Weights of a small GPT-style language model, trained from scratch on English Wikipedia.
Training: a variant of Adam for these matrices, 3711 steps.
Each number is 128 + 24 x the weight over the matrix's rms, rounded and kept within 0 to 255. Layers, rows and columns count from 0. Numbers have three digits each.

# layer 4 MLP down (transposed), 1280x320, rms 0.0558, rows 1181-1189, columns 0-159
118131155162105151109124113135121105182121145129122184101140157154163155112112146048110104152118081140171181140153146109113097120126141158109112158139159156124101140096082120116130148106123108202110125124132115039121107144129121089104139096156142171146118102117133202122115098128119142129145117099152129113148138135118122111131128115135165097135098166138144118101122176130120157116116113095069122119129124144148086100142123103140157141113148131113136098124185122089131136113163126
070107108140159163127126142150093088163160133116120075134103127163112168137127102143127121105128118105157128130129114083147118121156116138050114155138127125104148143133138106147149160166133141130131119127172157152096157127071148165102173145101098145121066099128112136120110125090140142127099111147126124124114092150097119143120137120119159122124141089164139128123154157155122136153126135108137121073119137136121151113082094132140172114140153117148100088101100129109134085173142128
118062095147092142096071130169144194131179134111179104139099167122101115127124203114094102140119141137122121140112120164130127128101064141159129109156139103076136129151078122171097121132085130106141152108136154089087121143144133146106131090163120114175109097144142100099099138118145136125087098125149084179139134146143077126111110141150135136118137124155170088147101071146105175111108152132168090111083118155105108143107100124137114118102123084135094115168153158131167145076133117
184157135104137102110149135133136147123082143117108130166123144147155118109131124136145169132174150179121140138151116118121137172101173099101117135127124130128145119056145126124150120111161146082171185106127143117129160121113104168145135152087114124146139117162173100125150087145147091139112136096149112173142141133126183114139113131116116162121159120127167089053180151142127119111142141113162153114160095141133135135121141132141106098137100129097150135161151117154102134166092159
134090142147114097089108166116125108146129125089128109128118171132126101139137101120123072136134096132151060090144142153116127114183076107107153157168102099148163128098121134132143080164117101154139140134108134137142197126132105126154150134084138089049119130142150132151148168140128130148153100122109123160165115123118146138145126123154130111132130147131131109145075115143154109110127134127138167117138128115142173163091137153092131168133119074100115137134086159140123105197200155
102160181169113118099109152098119099147102136120108135145120168105186141137114149129133149115136145182146126159177168102100121103138117111127141157157138092142154106109128100160130147117145096141138135137125138146114118126154127164083176102120116133091142168108087120134092124115105117110126102128135128095133180121135144097096083098121156126108093148125149097145154161112132151104117135140138140106106106108166123152123170095160152127122155110163127131089148115115093113115145088
071114114125150151118117108126130153128106162130100160095110103142146116120141133130123149158143111095170129097142099112119144119161132123171110126127186150121091103134111078156102111128101074113116123157123104171145064143124183110088154139107137129158125117123130144145150144160136103141127133173155103131139147120081157166146100129119159110177152132093069120133135104157096108144119085116146112112129098118130133144153115118148134135142136150165162108140119138153137151106127120
096152132151119150134128149119134133130086143148125124129122138122113123116106070091108129096124103092154129126131130144132137101093103124172156137080134120122133127118127183158103100126129141144120142128114109139128118117204125124124138127120102132086125113133123098134152132201128157175154154122107134126150109135098125108093156124140080068140127098107151127177129075108143095123129122122112093096134161077137083144123140135126136148160140114149145158105123126131135147105141126
099117111114117079111123112114104126100130140110112155133111105141112099122153116125125147149154166135141139117130112123118131099165119153110127111117172114120169168174105123144121138099129140107151093099096122148186138107097130143120156101088139101118158173139158079113134115116136145092164174100158136135148146150106149142167102136167153134133074111098096101087157077119117095105135111132115113140127134101123191114114137160141136128118123087147101120096143141121131107139165204
# layer 4 MLP up, 1280x320, rms 0.0625, rows 1182-1189, columns 0-159
149178126133108114143132131092125123114097106097132137128118133123140156112151102106158124077152149125135096099100124113139118117069124134054102142108146117133152135109067101188151150162115139079121107143118126139117114138118080118120122091153073100141100088143110206155087160122153106119110099148123144150123129157121111159177117139128135121168071093109140127112135127167151083129129171131138117161122144119126111180139123133138157101124112149130136160142117103102140084176102111
098115124131126075141132084085093131134122133127165106131102150081135130140145110109104134147134139146135150112159111176127122145125113126166066115120125133118127098153120181151090121133131123114091119092107137170112139171162105076116139099147116093134100086163200143091129119181116132121086124135144094144095110125186096105139075091151103111128089118113145111096138086131108178116138160151126112100096121141106112134140135088158127083172146087142143125090163138111132136114078133
159123116090134095093157113087105163123137116110151145144136096101157112135158134181129131116128161147110102115122085159107145111165122118102129082124135149146133124074155128147120099139150144121125136119117116154115151123134084132152196114117126151120207067140139109124127087149093093098089102141098182129153159117123118132176130104149128129082070110167133123108134120131121186093175116146148165112139114094116177108119129098145156064118124114127101194134156093126107128127120136
101132137129121122148096171096106134115174149096179108098134110113200137140138079086169119177141077130105072092068094167137126108155121104107087103107115117127166133161166144117111095187172103120133140153119140123133146109125087131116148124123134109138119119152155171174132138099101146140141133121108159172129117153147103124135131127142109137130093095170173140097077100173132143129115115102187122157128159095126122151154110108099158152113113110122081142135102156103118122172146122
136113112138146157108137118155110124120122133112143144146118113179151167126138115155154156117116086126101120132165138126115088152149142081103105124101104163126149130105159128132139175112128097125156164146103158140105120101114125099197101123130126096130126124165116127110122024145082083111123140148129129127108107176149121108108076117112136103119108096120110151124112081113142130122111129155126138145152137122148132118107167081110140138150140128102119130107146096134111146114153146
114139081116132157136128117136072141115137139133128113140129131119131111145113136169120156148152110199102124115143112164112119125144106105144122153101108134101123138091140115094113116162108109131151159127118126143143119183121170075140156130130140138132153128112117130145165089079177102113110158162181081135105137122129149111175106148119151100105164121105084132124134105091093130115157135088140154156130111147095143198145126082158150104139139152132117091105126149126136129104149109
112139116118152120121099112112099130117123107115106142173123087126126122156149129114136128135126141114139093144145129162137116166178103127119107130125156139069130105126145099167136133123119147114143137130094137107160143141117118148111130132104076135173138107150140178122172108098118129110112133156142160120171107144104154147138149131157133140135148133110135157112123116153094117123170118110104125158141186123138112178111134091117139125083123165179132135136161151124160133153120173
129120095118149147114141116097099115062112146115121135129141120104120089109142134142119170121162111164124135110122118136125126111148112160094090103096175130138150132144131126151094092095145149129142125110103136145134079138168136126122132129089162110115122171160170118121104152120133135055160139113145140150147133112148157148162106141124150106139120096096129154109139105138106152100151149150120109073112186082097162117137062111128169100176142143187130127140130118120131117137127136